config.toml
num_attention_heads = 4
positions = "rope"
init_std_qkv = 0.0452
optimizer = "muon"
max_grad_norm = 1.0
final_lr_fraction = 0.1
doc_mask = true
Each number is 128 + 24 x the weight over its row's rms, rounded and kept within 0 to 255. Layers, rows and columns count from 0. Numbers have three digits each. The size before them is the row's rms in percent of the matrix's.

# o: layer 4 attention output (transposed), 128x64, rms 0.151, rows 22-63, columns 0-63
# v: layer 4 attention value, 128x64, rms 0.163, rows 23-63, columns 0-63
# q: layer 4 attention query, 128x64, rms 0.178, rows 32-90, columns 0-63
# k: layer 4 attention key, 128x64, rms 0.173, rows 32-89, columns 0-63
o22 078:156096104103148144137136107126085135134159132118152133144138095168126081109175086140105127143122111104086134149127152155116128127137159114149125160114119154104104157181113175113103108145094108
v23 093:120121132131125138092108154145115082144116169158123155095170093121163148100106122157128156120120119111180091152131113129132115155121166121146133107126092150133100185114132115143074094126112117
o23 103:111132145140151148089124137121112115119116101138191078128131155124098118149177125119127146129113123081087176090132150118131135112145105146126114112101089170143104171134167152114153120144117113
v24 100:114113121130141128132096087142149163103159065130162150114083164110109195121116145121137152134125127157130129112130118133139135106122094181140129086132147113154183107122118113122096126105140136
o24 093:115125156129122116165129116140151123139123090151095125130098112189146128105144151101125068105152116163108149114088105114129146128116121102150169102166162149142135125123094132155105080164143126
v25 095:155107110135140148107072130200125127103143084119140183106106124144122149113134163119095144158115127129126160138124144118114135098139117113120144101165119124102149072120139153127134166115084121
o25 088:116122132100109109175147147151111130129109124152096172139118112102155126161150127152111133103123152155069141097112109125123131157144139149156118059143119156133133146092129078133132091171141122
v26 096:141130122129130150169126160120097138134161102144127132162127154092131103141149121122067079135156144122139127113105110121166084137129118121143138116140082114134099138143159144144095144184070144
o26 091:069174111127115127116137130137058118113116176128101139126142116087106176146161123160128125139089141150138148101143124118109105145120167113106131124186140130140110133095121154148127155110118125
v27 102:116112134144104104148117155121157128092158151085064143150156141093150092150132109175150135119128157117140119127143102113146091076153148133138118142122096104167140129169108136134123117162131098
o27 096:115123109120124118095174168174082115124099142125127102113132169077113139137139168122126136120130125145105141170152134095124071128157135090135176171161108132123146101135121135116137126121118095
v28 099:147143113143126098120098172075162143092099120104084099092139124135125143174131127138161125150127162111153122138141142081103133113153120136109141123150122163148173152141094130126129080147098134
o28 092:121111131170086110120177096183142106158119103160148137135130148091110134106106137136139109107122140170128177138104169140125137117146113132133113117114118105097152136171101151073124129117091131
v29 095:179108102134163156133105118154079127122110092120113099107116117143149147094081122093125145126164118149121115080125156110119127152127132107170150118142102149130118153094146090165156159159135130
o29 088:110138102183129151145116120095122173134178130145146108095109099140132117143118164168144128109111125131127102085128156128129160119147129157133097078138111062101116136098135145148121133170116126
v30 097:101125123107100128111128128129134134118135196111146143108075120147144192148111100156097122164139139121106119121145143183134154107106123116102104128139180096134120113140091148120121132157134084
o30 095:141132153128140119145159145120103102064131106125115132153144142136139130115122134085122120099120097133118126151131086077131113138117135212144141150150093105143124142137140092165130133086158159
v31 091:097134065131112164078119124124125138124110091165178137126159152149097113118167146103107107144105142135140156153154129121135148125093134125121148133094163123132094138148113104160172098106106134
o31 089:150115114084141158150156085134109139131134116119141149123105067153141124089165118146138123114131188088135147107158120154111156160146145139111097147136105148144129137145094086106142129084132108
q32 111:125159093178179151098148132106127134136144099116155095103069089122114157152130169149097158090145135099127107105138115131114150127114117118167132110118149095163146107120145103135134157107129128
k32 090:132149123119116063150124135158106113145131082122098147119165156106139100130130134135128125157173149090111114131118156099150139142126164144094126134145152183108137141092081114118149080148112126
q33 132:126140113181194154099143140085149147122137123127176098101063093103123123151112167108129137098127124120109102117138138112090138120103119140142140107109145095164150129134158127121112161139126138
k33 132:164114105108122167122146144105163107130176143174098070155106149109132119163152144162121166090098118112132136131089109154116114153171117127121115113121102113126165141098140096121136139110111137
q34 102:142109171119100129142139150142112092148143167151110156116189130109125086114118074118123092136129129138106165120100137140122103122125150120146097130152106185088114153121163141122148103166128108
k34 071:105143129153101133149091121131122136133105176088178145144117119166101175085078105123148121118145172146130153113165123109145182106117102130121135132153114125128069128139133127124116143143150128
q35 098:131137161086104108143126120180106081138117163111089150136168152126124121103141097133144091153129113137151148139088140112150098121153168125151105151139107176102084155143127132141108089135122120
k35 114:137148151157102106153074121102065161153104116110124145131139101136144117129135142083102101155150162138149168134171136091140132132115142107095150157128131130121105135137156112129127091182135106
q36 108:142126150123113106148122119131144134178173146135099114113159142111135136116104117132133124146152133119103096125071177128109104090130150117154111141164148180095110124128152126078141103181136095
k36 089:094163143183116101151107119096112117137076127100149160138130138142107137133067111121108119135150147172111150145149094149106164105105150090152116162163137143160106113113123120136133107127130102
q37 091:129141154096097086150113118171122101133092165089085143115154132124117112107123091128164067166146106136136148149105146111157115132152158138145115160144108157103098153143117128156124103144143115
k37 101:112149160122110116154098113108069178135102132117109116117123105164126126124103167114107109156137145109164161122175118100139140153125110117095143144129150115119114119167152081128132094182140105
q38 092:126147134105126125147080134134110124108110125084128156130117125165124143107126146078156085162133125123128120176126094105156119155141157084156146177145113146122115142165118085144109113162170110
k38 100:096178157130158108165102133090094124139105134090127121140156152140126141134105151119118115137112098155123156124191088116133140151102124073154153168155132107126120123127138091146084118127123116
q39 071:135147104150157148119119157086129172118133116129135142158095127149141145099149174110084164126072150118125107169137100124113099167114076078149153139116131106142110139142126133135092136117118120
k39 096:156114130069130146103144153123157122118165102136116087123127120111181143161129158144130148093073105121119144120129094150091112168113142125137145110116121129116167141120103137169155122074114136
q40 107:145149166119108120148093153147102128117107141103138173129118136163127127109128120117152083160115127142157143161157084121149083155139120111124150166115105149097088153167113089162111098149146117
k40 105:121114149156158086125125118137114118131104188117131143153111141141122152107138145099159133131150118112131134141134092096158155102106107149144153138214120110158107135138151082133074136127114126
q41 085:152082155135122134104178141116132123127181138182128129141103138091151115131129115193128164114100124132147144113125143153101110094133101170088113095100136133113137151119131148113114130106083130
k41 116:162096118054130170097145133157169120110158110133132079127104113121191116137150130170140160114092122112139113104109132113116098133141130147122140097106146132131141156129101122137147130091116150
q42 104:123084105141104141153114106133118175134096135146167093140111153129139101145154127099097138149134122084093125150123129078179148118152105144108120147116138139181103168113154149123111134110135092
k42 114:122164139156147139125145142149147159133127070110138119125143113126136169114090132088122155129124133095152121131086105145162084108105129117108140125114081121158133081160115121164144165110179134
q43 097:167094156133097122117146152167152152113176125139144124103154121121141097122154093155109109163106133128132127166128138085131113092108148112128132098136163150121093137108086126109077170158138140
k43 117:117081126106118139143093154194139118081142179113140118110102132199156143119094114124133151115148132146099140122156097124126106103164117135134122097134146126108146113154116100124139092114145149
q44 095:127100131129138130116128125122097107121095183109123121105116132112160172179131132130174143093087106125115177140125155144152145135162099101160108078134154120153121134129125107145080113142140093
k44 098:132146136150153161124112136113141159083153100120092093149145096136142071128132130141144146109137126138142144135114150114124137107161149116136148148120093087053139142123177146121102108087156144
q45 117:108160126134145133152116122137103119116138151128107137119109172108130122133148079146125156120134133098100078113090177144090120134117137157169133129156128160092175091152102159108115114111142175
k45 104:132138152107105075155129144102141138142102101131106116129102112144151099177142129098118106134117166199125165134137119130103146152113138120103172110089138102111140155108155120133180110129122102
q46 121:118143101157103150157075168144146111139127129095109112129120091136144160093137170135159133094125129135125106184156151136119060155119146117130084124128096123138117135167146125111102120134132153
k46 102:129089134138129124143179095143125149124135146107101141162142134148084142142111135126111140131059104144118108139128094137147184122166159166126116136084138124119114093109131125159076128093133117
q47 128:155124093160133126111112093095108158098093109130102115119147150141150110141162137079136131173147115100113125153147139123115102127113147120071151139113140137136175118169087101179141151137133137
k47 105:104122128086161139127084135123120141096124127147103122156114110141137198119153142140159190123151116144132132093126103139137087114167144096125136126076101153119123135121150145100094111140163145
q48 122:157129149173108123134150144088138119109123136135131145076091128097138161136128096161098080164158128155093120103164114152106129113134150151138136100146113075137163104157114125154144120092128119
k48 099:077112131105134087167118112177094100136105126186112132129140171140136089146098146104119120133158147112170131146142163107115130172145126143105121082114150147116107133104125120128143158110111118
q49 119:142139133123140155097109141080100109088118139082155158116152131122122130136108136209151147148151151142129138116111086097098085123158161170121154143096099120118111136128118147106124152131120138
k49 105:117112119138093115132091099121126108143140105122137124163153116147085124118196128149136134144082132144125154143127159146141145153092119097132112093168097145146202150110092139121126111149149129
q50 106:114089132105129125129141144142161133125201151141090120128122108097108180106133105105140142123175181116087110119117154118079132103126151121138121129146085157115140124144163096135126125158118134
k50 108:138139138131093101188112153096138104115117139131129138134131134124132146117120137159126130148110120159098154134188151115103089152168127152110123130142142162073076139115057122122139125121143113
q51 120:143142100112160087151116090106151111116108141115155075117176121095144074146122135161165110105129145122180123176136160121123129142118121151142089129138140129122158086121138100132117099118142113
k51 103:130098112156110143164146156121111123102107167153088154123100080134121114172119139159137122156098143152116083118112080134155100134174130119140118097147144092131127115127152081109112152156143140
q52 123:139147133154123158157108173137102111127137111128124104100133116109150178135151090064109112126101092087102133123198107131153134139143136130122139142123142121124093114089166124136135152094153137
k52 101:105132129151106117134155119160159123121134141112105123093081174158126110113133173135128128133136158149182142144143143114106128153153115136072129135101072128150067120095124113112128146166129128
q53 134:113157117148165085127108095112141149108077109095097114147112109096133130186178160101109122141129141148143150131137139126151108135131141120131151126114103066158105108109175155155131133130131134
k53 099:143106076160093170132129123158086105162134156144154154165121112110109117075115135082132115121134159140169145124070135143128135133136095156150123142097116131104111134128128159164135133143147106
q54 100:124126140158124125077123183083129171085128137115147159127072160116103099115151132172127130139076119131162109143124124144121172158138146130117138117138112110122106144130151120154099153118100158
k54 099:109119097112116141124140135125127121135137141113165127162169108120131127107132119085108146132142153142106118138142083106145113154087109118158093142088111103153154150147083051175129148140150144
q55 114:143092132132113112154138142141133125120145157115072157104159119099086153127123153123159144131117138134106156137099149149127139078112120112156143134133110149148136096124114165051139152131092177
k55 101:135162153122129169135116155149133142127118120108117146161149104138139115078132093134131152095145092173144143097139149107075114100080149157105118123118142145135136142110095087110154111128186131
q56 108:130105110153145097118127150127128146145136116136139120171136161124132163112121135146139149137160112135148103043168132138141129111126132117130080103138136134130155123111148110090077147079166083
k56 109:104139105101165120122165118119140124111159083108161149112138125125077127151094136111162161110121150125143115132154167123127137053089121133173118147105135158175131114140127107155105129139128143
q57 120:098138096126122111175133072128167165147146138095077108101149120157161118161105151116146106117148158106145108163143138138120112087150129125125155132137115126117082130098141107120141163115154095
k57 108:151115133124141147101123138158132106141113127174126146129120118094134153126155176118112100165120138118153170136103086090100070104161112143133155180119126123134139089104127152091096120145161122
q58 091:098139120115126123115141150106150140099083131128143103115124145126096143122104160074197149127137158168121145106175162118128133118158123094120118097156140130101184127119117148149098112122118094
k58 095:153109124131160083167110158096117131081170105128114122103178099116145132135129134193111130108117101103114109136139116092118174120168138134107120137130141116128087130134141119108147114138143181
q59 114:112139099104093141145147135135106134093156095132124120111168129141084100147133060094136146134146164166133095077102130141142093138159123139134143135137106105150121136175118145136144111126172152
k59 109:112115140117129091168103141125119167169111124152143116125109135132137123143132148144118115132144157148130183142114171077118110078150134131123172104094162085141101091130108159135129115109078118
q60 113:115137124126152128147117108108124123144166110132133138166192094111106121148110164081133141134129108089153149095127085106156150122164133088174118143128078093111146128114114121123157144164140140
k60 107:132139135101167100117128124108103117138122129135141130126145162143092098077177101147139130107135107150140101126131123141120133114190119081177133125138114130102140118077101112165184154134104126
q61 094:117095117137117129108157119144137089136119198156082163120104103100144156135114102126156138088138153151169117124127117111118118113126141154127071103165118134120155152104125183102121109142136139
k61 090:142158130122121093143124100140110102139158141138142128139135125103141118099118132091103117152128108150195155104120186127112158115149156134084140126096139098096162138126154092099145095098129171
q62 090:151126131164096148123127135132107156107148116063148131162167134145112125130090098131149120102147124081161142112114136158135150167135127156095144131169074085115141125133107159135114119098101134
k62 106:123144158103161153092130111146098144137118117118138117114137113115120147123180113120139169115119150129129137113119128121195114054151116168173118115126121098140116125114153113117099187099139133
q63 101:129179107135100121125124097154132124107110089165161132173156173134118113120127093115134107129145181106123117127112089173138126162112127087129142109102087133110139112139133151092158133092152141
k63 093:155089133102190109163150151146103128175137166124109112093129142159141117145120134108089100149132176164103108117125144074124125099088127114154150144117117170125107138111129123103128128135140137
v32 113:112167139106096129147109129099138120158114101092132168157162126114133150146157125130132134129145104118123119179109151128125096089100113129121112174085099127141105164114111173150170087119123166
o32 123:116165181141157131147122128125152125125135094129122075098087105133149145118133119147115161144117107108081128128102177129099133110117138158152132097119115134093105154108155166139102091168143163
v33 111:137123103132166132124160135167150124053144117107154178121147103142085121130135111108173127132115139119135058128136086129128116154138110131126146147102133119098128106125151123160127169123148098
o33 107:131146131100142124090167156139112144112120142123093134143087141139081101134101123123104150136144127112143110162099077107123118132114144118154184189151118139134130137110087132165144133138083164
v34 116:157151151121122117147135136086127148134130121102108128141082121130124098174160142082126104194113142145114157127108141154127127138118169141124135120100118166137132122084161116122102150121056126
o34 120:111088148153142117126140166125146126132103134140155083112122111144118103154091137155119125127138107206104109156141123101137098092175164132132120099116117105115124146108163108136133173146128086
v35 095:146124137140150141143106071133151105124089135129150100078148131125101108131124133150103165157119111154117116159091138110106121118123133131175148095139119159096113200135098118120137108169144153
o35 101:174132122127080160093113136151118140101114126068148134111123115137158169138175120097122144093103152156102131119134154130147099158122109106123161092141136103115100113125182148133123151121162114
v36 126:119115104119115144123165148130119106095158087134160137149177111128102159094111129131181098144120111122184081108142099147112108163126115153152127084142170136119115138156123123137087115124138131
o36 129:156126083118134150117157153138112122109132124105177142163099140157092122105102130116155115111135128093119071106065112135132143140127100103166145156173126162144158160121131093133143116148127125
v37 112:175112099157104095195098141098109140145134095116110169142111138129112137146149122131118130117103152127122115152127170131131128158125145121108170087111110147119108131114129160158102142154087074
o37 116:121126116129120110136159131086133159093117128122126091113164130160139123154117146138112157123133152115107151135129116089127139089160179137102079117184114124168101146094100136154126139176105096
v38 102:088163136126122142149119132076141159118107090140120126094103118140154151150152122122147136166121130088089154091136137143162129132137114137116146124103141187132075178137106143112125092161131112
o38 105:121131150134126149143130109132131122105141088169171073123157140158120095139112126104130126132133112154089127114127097127162123153186096142111110116099085137105133125129141144138177075129176139
v39 119:141163101077125129145186088125121122114082158132179117125096102120100145153104156148115115094122093177100134106120140138154143112156136131178134103151134128123115118166137120115129110143120144
o39 129:098156121123110108142119100141164141101085126141147156106109135137124168151157160108099136115124143175130121116124142143139128176098080111127149105137116124145158087122159064167138109119143099
v40 098:118167124098137128155125090101125114092108168112111083125131132150116093145145170117105122115123107170108159103113160153141143118140170123138190137079108157124141145104166119146143134110130106
o40 108:121143140135130103114136142109147160107091154138116116105118118124116151143126179127130128116142121183158145139149127128140096156127089158087146098062122121135090149082158121139139132144156070
v41 120:137134111158140135115120101130146126083132139154146098126102119168120106118163101119132113182097157122115129125145117186158133135156135161136107130122117091133124074144138057095131149151149142
o41 118:079114105119150147125154147149094139147105139125145148142121149153105146128161117093109122139151150139129129140170087115157100143140158092139155152082126142118115080121109089067141164101130130
v42 104:094136161076133133125146105120120129108114156136135129135131124114105095180128107118144118110133161130103166099141125145143150140077097081126137149129175144117107129125115172102169176129109088
o42 111:070087163095130101113137096142131115148124126131139124134139150136141067143101152149125121129098086138162145171153105132171136141106084138145162109125115124109132137134120159160157085145134114
v43 141:125124150156099172110131142165132100129128105125188136116146161092125122127094123154126167125160113138137109139112083092106109141178137129091085160154079130124107141129117131137144108110132164
o43 132:148148180120087141153112137138103082140149141117125179137112148130125161124138081154142136142135098131094115108113149157083112111087152131130123130129171143091119123174096134152118100106103150
v44 095:097120177098092136134140122113138082175179131107137092179126125171102127126114137134127127089106101154139129146126121162165134140135154110103144103107113128102124102133132158121115170145132084
o44 106:116127133113108070096168083109162106157112111126152157126139158128188120095119173132145104123149145147138139141111167120121122125133134118122153121128144134163126158106132105096134088129099072
v45 120:124104119122167118123124158133150096106111155119138096069112149154147110105106080131097133180119112105121129132138091167138167138123139123139136155124078172123159161157132133121125098162104117
o45 117:187105125142111163122131148125138103124140122097159131087144141105098154122139129166122090101159121169149172139143102110129080134169116130110130122115094141096102085153140151118167117117104128
v46 106:117129165153146135165118112080163137129143160124114138112115110131138127120178126144145168101150111101114131135170098115146097126083135110085136127138137143097124175108124186102116104155093118
o46 104:157127179133138144117143105098128132158152091137115090148165112129119132103151098120153159106110121124136131131138094101163094129164155127137144114121103064088133179121132137142094091151124150
v47 108:075124124163159139117097139140093106126148107155130142141147098146102133121157143124129160064134133127104121128122162126143122121149133137102125096109132107105113158124133130152114112091221115
o47 114:122165118119115086107136123116105174093158137160098128146116129145157142104128145066158153144124178074138132129098112168160128144108097159124139119110105150132128130153095141124095109117154121
v48 120:110132136126139171127163111148108129137094146135121099103145179139182095118089122136109117135150156101177150112121124142071113141131151088148114118174112117169090137111130092134131124113138114
o48 126:109117141161122187139142124136085141146109160119155139147125088097122111111157090148151124123074112168170139118108129143115135138105097131105097117116165113148086132177111143103163131123136119
v49 109:105154136124160137138111123162134137101084133149120090098088117140184141130100166131083117122142117141124147107156091142134102074139130136135102148113129107154145137145175104167145136085107136
o49 122:127129156125164158129093163139127116115118118168123129136100115107083144097179127127131122158114140153175158098156102122108084132112086144125137133054153133139126113124144105152096132114145146
v50 097:169162140110108114119124143100147131115116112132134097119115134116138117116141118149109104138125122074164165128135095109097149114094115107140148176127152167139135191095130128074181152135109141
o50 102:180126146134125142147090173136137097158122111100183116140134101138089112131125092154102086129087077112123130177168132127132119128127127129101134142075133125114122147107156151114138150135146137
v51 101:121155136113169140140112122079080127138128146105132129186140098112095105155178103144147099166120158115108109138091167144118124111109152158127087143124117137147142139120148133097169114101106143
o51 108:079092150173146113129111173119146142130131139146143078112081139160177162122121114133104143134136111092122097186126101128156136112148122146138142081140096136103092149133135120119127130146124102
v52 082:130137156135101143088153177101103114176119170160134114138149152136120118112133143132123116148130123139140154160131101115141114159123140136083108152105163091145115125088129125107105168067095095
o52 082:122076158151156097125121135137089115171139147124137170142122088167133131131099168125144099125127059148129133136106123133131108083121137150132143111082129134133148155180120111108117154100129147
v53 111:124133103106155139132166109115163131085130157112150144117170156147129124100138108120162072179148158096103070166130136148134114117124076156114113160130131147118133098148137128135119123132098116
o53 111:082125151159200144088147138126102136121143136092122075138085164126104132134136152138099124116140092123126093147119104111122102106123119145152184145154128133129132127130122128142156113135099178
v54 098:110135148121096171126168153136132086140165116095180123156111120169148129117103118120132115105138099123123136121134118160155137148152156139110107156170060121138093100139149134119126136077116116
o54 100:109139171143134091170167112118151114147106128164160160118086132094129150088120120159126109124165119170111140118109146134099118115120140122135126131138154153141136134149081090143150069109101100
v55 098:120136150152103139127066101150144165113107113147119087134076130135135108153129157137169150104132145116120128101129124108118106161182126097107134119140128119135105140121153132104143200171115112
o55 097:062125164093097110127102143131122108148127117165136160180183160148123087117163091114151132145129123124129128130146109129129138135124139087089135173109138077152114126114114141126133140126148103
v56 103:119088129154125122139108122114147121127123113103063148113153154086128138117121162119133136143124102186141118100110144097138130163126161146176175096088131138142172123120092114162098138141125133
o56 110:168116095109106165107140112135134130089118143102101118086146122108136121146093149145179109093174128154133125074128143103112158143174161122131091136138117130127134162090151133146125154131151099
v57 126:110111081107101099087103143129147119099142138154147117175132125159120116109158138100133120130158137138128135127128180146147174118128126146152106134147105099157163093136163083078109099126124160
o57 114:072138090148144101142119155114148142139140118126133152143110127130088175144128154113156100124170132089100094133147147170149130130109128140168135138120096124101156089117130125098099181116134088
v58 137:165182141147181146166121097142090161121123111122104092097106098099138115120131141133140115084113114123099135096108151092096111119150129129110155138132137160117155191125150117129152151127141120
o58 118:166139141130117110153082149130153165076147164160111095133151129117140138117139105119099124134106140134163124140151101116130095136127089115040120151131134106139105140111138115151147137119178127
v59 115:162164119091126108149119082090098179124099153130132087154133112123102149150115149163119136153092125161141141108107151109105137084143133130123140125132172144163121146117138124110166089111095146
o59 114:141114112163114124145075153125148119134106130146132139112132094170151170159124130117095144131116113107107109135161129152128126150119067135093119088130159122143112127082181091129136158153152094
v60 120:091121139116133159157121140133161094121105085133146133131124109164137127127146141141107145147120096130156105120116109130164114122101142152155163104118151132122068171129169121128135160118095052
o60 122:123108154119127144093149147123134134104106079154170133138065098151119125115154143107136119102115123135128150122110097081149113132150116157157181120111129137170119183109141123172134127128111091
v61 119:157150149145134135132080116149108139124134081164116099125090108092095127152141128134129130086126135127135141084141108127102117149148130118140139122093120135078190146112156092124138171166161144
o61 125:128156109071101118139100166129149117123129139113138130168174171163118105120132112098132121175125153120149125157177097139128136138126148092093116168085114114112115144097142119106101159111135111
v62 110:141109099177119118151077127104120147109106146159151100129111146122142113148121156174107115150161199115108137144143130115112118119134128137117072105177108126161115122148116139096119128134086142
o62 105:105083141160130153139095180111080112139130129113154121167148163149115163129185104131142138153120132092118121118172102122163119102112128121126092108131157115130116089150089124137091146129132117
v63 117:133146138131162140184161095114113136108134096118122157130151126063136139112137100132121081121112166138130148115110173112120140101064115131146119146139154133173134130123107103119154137083105142
o63 115:118083132144161167144137116153133157078138148113132069095089103126140133136107107173122119116094098104146124140189123112131124114113118155137096127162151165114140150111116120170136118146147127
q64 109:116139169115120097117103150143110122092139143147123123175126164142141119098133127143138133162122091161136153144091123131156065115095138118105128148099083140120124166134164176158106086119133124
k64 126:087106072097134139130137111138126133161125142153113143092101125136123130151175150092108127094140136132134113082168110131115143166153127121125146117149167101134129079158100133132155141107067138
q65 146:140151166123128126113107129132068152099133089090107125189130148141094151100157110152113163137106080115148156120135107138157113139114136130095165161108115148127117152131115134157103110098150152
k65 133:098173125139121102174108101134092161133144128123138151096126144146065150096137115156116116114126138137122139123114090112173146132108165114151126155155118115159169114120113116175107087141129093
q66 092:136154189130149150140102124127086150075111105103101117136137134128121141099153091161131146152093096112165155155136124109172102137116158109158120161125106125085120165127130134125088107141134139
k66 117:121142114125126154164127123120108185135129109073145146124105119182105125103151106095165113140130139164139111124115073106146100167123142082113134174126108155159110127147142105145140165124129137
q67 147:116133100089142122133110112118151120172127138169092112103129112141168111145114129125128169130125157065124096120168128147108146113144127151161132123161170087117138082101073122137131120127129099
k67 128:167133121123129110087156151103169106108123120135124092129177134087158101153097130151126129154116122109102121148123170146129122100102120174128105083100129146118116139084165160119135164128153101
q68 115:134138179168107118100115148127100114109102128098174146123126137122129128083103129146156091134139103162107173164082133093130111126101137120124132131133118157126135173155193120127117127148162129
k68 131:079149131123136132172091094133086172156128125114116154114097120167133130103149133105136122117133132151158137136130074090154117154121150085127146183160126135122141113159101103136134092120105140
q69 078:137124129129134131116140093137086170120145150116100146093108120145136138104140161138179129118130149096154127118135089071126137137143152151133126140165141145146129098181105053145108140114100117
k69 092:146103107111134134084084131102134113164130099117137113136137122151147102138156163072150116148121144101164144134150103187087139166184117108140125161119110114094100146139138135102110133123129134
q70 101:147149160111118093162115112132101140103113157131091118096131110153141094107097100161162109151125123113128143170141122082140123081127156137158129143180125121123149140119127108160129104175157089
k70 077:108154115088120128147124097102115158169127129118091172107114127150153106128164143105122126138132129079156137131177108106168118186102108137147164149128120139134156116141077099136133135112091125
q71 092:119115107087141142155148144125156110122149128165091096157157125120115109162154122132064151126105113112133103100170139185125149124138108129137124124119122076148129128074080166134135123132119123
k71 120:164119115102123144100126157121164100121116123160119104138150114105130105152131105146108139150103128096107111129155183174106109133123094161140092073077117121124125137095138177114146162142138141
q72 058:099144095116115179104130140141133134119119082102103115105147139184129162145138121109091119142146164125131118079131140178154121173115099124132113102097133148098129088118103145121152129090133159
k72 078:112109115141119168175139121142103137125145089128146128101123108150080161095102107139109101124177157154131109146088116107128123117120186084116112165130108158108135143131138135156163121150167136
q73 141:136138154132119103138102112136095144115109140110109132085133118174155099109090114146169092153143138121146146158120110070141111101134170130145125149185122154104152130136148096145118107166162108
k73 154:084155152151132115146146112138097165129131136096138156110097147138112159102125139103155104107160101160143129141087093084154149125112154097124157167174131129140142127166126107157092114120117094
q74 108:120131099129081050132124088142108094149147097161115114138136137160147111110107170099135138163136140115095133162173137140131141118140148156099119124139134100139138128108131100175142121148118087
k74 115:081117120113108137188111119143152123105149140162123153123109135104136167093131135141145121122126149119135104093150115088172136128133089186120147116142145130120137127098095070131146152131094167
q75 104:167119133093111079102143130145132105074143191111139136126118149122132109106102121153179133154135122108109161110135133124112119098112133165095128153130162147131177152121130119143087121105085132
k75 103:141113104126107122120121082159098125161150089128131145184125103170160128151131107109121108134131198108154123153154140093145054164140130140113119122104117138121119118102098112133134136126112133
q76 112:107155130123120101095084146127113143113108107074182117100098122111136155142157135129130149145118157119165125115145132149148125147144183091101122080121124153154096148115122167149124118101097155
k76 119:160135140130108163120142170142099127160131094117168136139108106148135108086155120137166114143124120125108141109079108129103102130117099162126196119128171144087085132147111134121159138124117094
q77 106:101175162146115134142145101099144134186133097105119115119135181101104106125151125137174143139109122141139135106097147108108128131129156114075094160092164108152107147122129169112147133108122146
k77 131:154128181120139149116116141058134124149140098113118090127113177087161128103118124120148152136109124155142164129115150108112144115091140115117102155158164141134127162158142145067128109118117133
q78 105:141138148127128138115141126105125139101140117138136150120116124123116129114094152180119108144167102064108122112145098149138150147114083166207166092164114092152119109151116128120145118111139121
k78 100:131135123122160123138109098143119113099083147171104111153139153147087128135147132165098135114094120120148117147174130075151150101131116117124172101105088098154099144103133149162116179127135132
q79 100:121089123133154151127162130112125156161174116125114136080136126138082177080167113100132095121136123171129143079121122149152111141124112127157132146107095152127131151137112102127141149177105152
k79 113:117132076124103131102123122103124136160129074092137125155131078126123157138152171092123107124127138093142112164135152155094170144150133122135130165082115127164074139147137137124157125139120151
q80 108:145175130124132116125148132120122155100144144139083122101100081142142109132112154156145103141135130105114120121125138111092120091162101128086138138173144101134197136139119081141105112179147126
k80 108:118098155121122125163127092144118114118108123135092114139160069151111109124114138140102146136113124107148124174130134102150103144103112169137088117119164106117151164112111142194093144166130162
q81 091:133122156093098144140125137142137112101121117100106157127146114136144105105104094180141133143140140096130125150190094141096139155110156163187103131129121125142115131129067101151118085126146115
k81 081:120156153112108137091166111129140137129077103149129106143077168100173142124073140162136127124163114109128135163149122109139107095109155105150143127148074138122125149126118148152136130109139084
q82 120:145134139179131112136167121146127124087122100167130129131138105137102131116107193149116103117123126138145087150075137107151144197102087126108130107100148116126117110134136137129123153087138158
k82 111:122129095079097136176094113104142127092132135112137117162130168166097115118164132158138128100112109116150153099169136129115166169138119132126084128116113102125170114140150171099113143104149127
q83 111:143119096151152150128116138131121153092130130137128157095098151118111188118150153079146157153094136163131140135120123117107101120143139147086141127103134120149106093161122107087131180100152172
k83 114:129111133167102123107138122127162095168150119110123146146162105151111116149125144124089140120121086109132153192097102172140141076129181118119156134112145106127127141126159123107104101092121150
q84 105:140105134122144126114152142121130073145127107137162151106142154073174133095126165130122083128117133140148129144072129148136135176116116098169118107118079168126107161138147116153101120117130117
k84 122:087123083177122078163151096141125133122138133122160155161134139146146129160128115083108134113167132129094122121136088111123098112137159163132123096128108095157119131087118128170147148117144095
q85 107:108144088139113094163134114138109169097183144110154135157135134128099124138109119128131111126095164096153166102091133160135123169112065101121123111131133129165098123117115165119118160115118150
k85 091:112100152121109155139080138139101148158129124121121142119127144103136137123160141200173182130164133146142105106116140078088142138121086131120153145093109096164125126126113122109141139092143127
q86 108:180089117103143146116120149138116132102119123094115140155176101116066130128149123145158130142084114169111185128129130097101102111110127135132135125096100127104146126160138142114170128158136164
k86 093:117129134115106112138139127122117148144146140091123120114104112153167152105090134126104110129147113168142119144095146150162073152131147086150090109114087183109131134141153130098147142092171169
q87 092:114116132124142147064182118165116089144151090089133109116120129118103100110146123135168163112111111146166143132114154105126111115151128130135150155143122119144137148128148082137092101115161182
k87 109:187167108098095132132154143123132129105114120096127121114116137120085149140133096153154124104093132159183156108117136145112138142101057113136122154130131124142109156170125150098166136110127142
q88 113:133143153144105114143151134136113149153154151158112065159151134144113127137092093162100163167131183122108130101161094109139111123114155127129137129130132098089121105121113144098091094105153101
k88 108:148099112099145116104126116137145164136084111125123118075117117138147162094144099147185096097149175115127122145131143138110118125145138139171105140158100165131181117140090135150133097100116122
q89 102:091142175097117121177112095131142136063106133139108097117122160131115123129139117164082132141130104143133108114155169157143149113114098159143130120143112133124163108101094146153123129143185114
k89 116:143124093108146192106139120127091076143134115130071159104126100128112138158149108138091108138103150087140122126141100091160150139112123118142152143119185111124141121157116149134171120135123118
q90 087:123132120117130166095111134159115125084145122119147158130126108124103149076097128122176150105157095162122176126179114124105115136140126158119125100134119123085159118154110159129106151087118171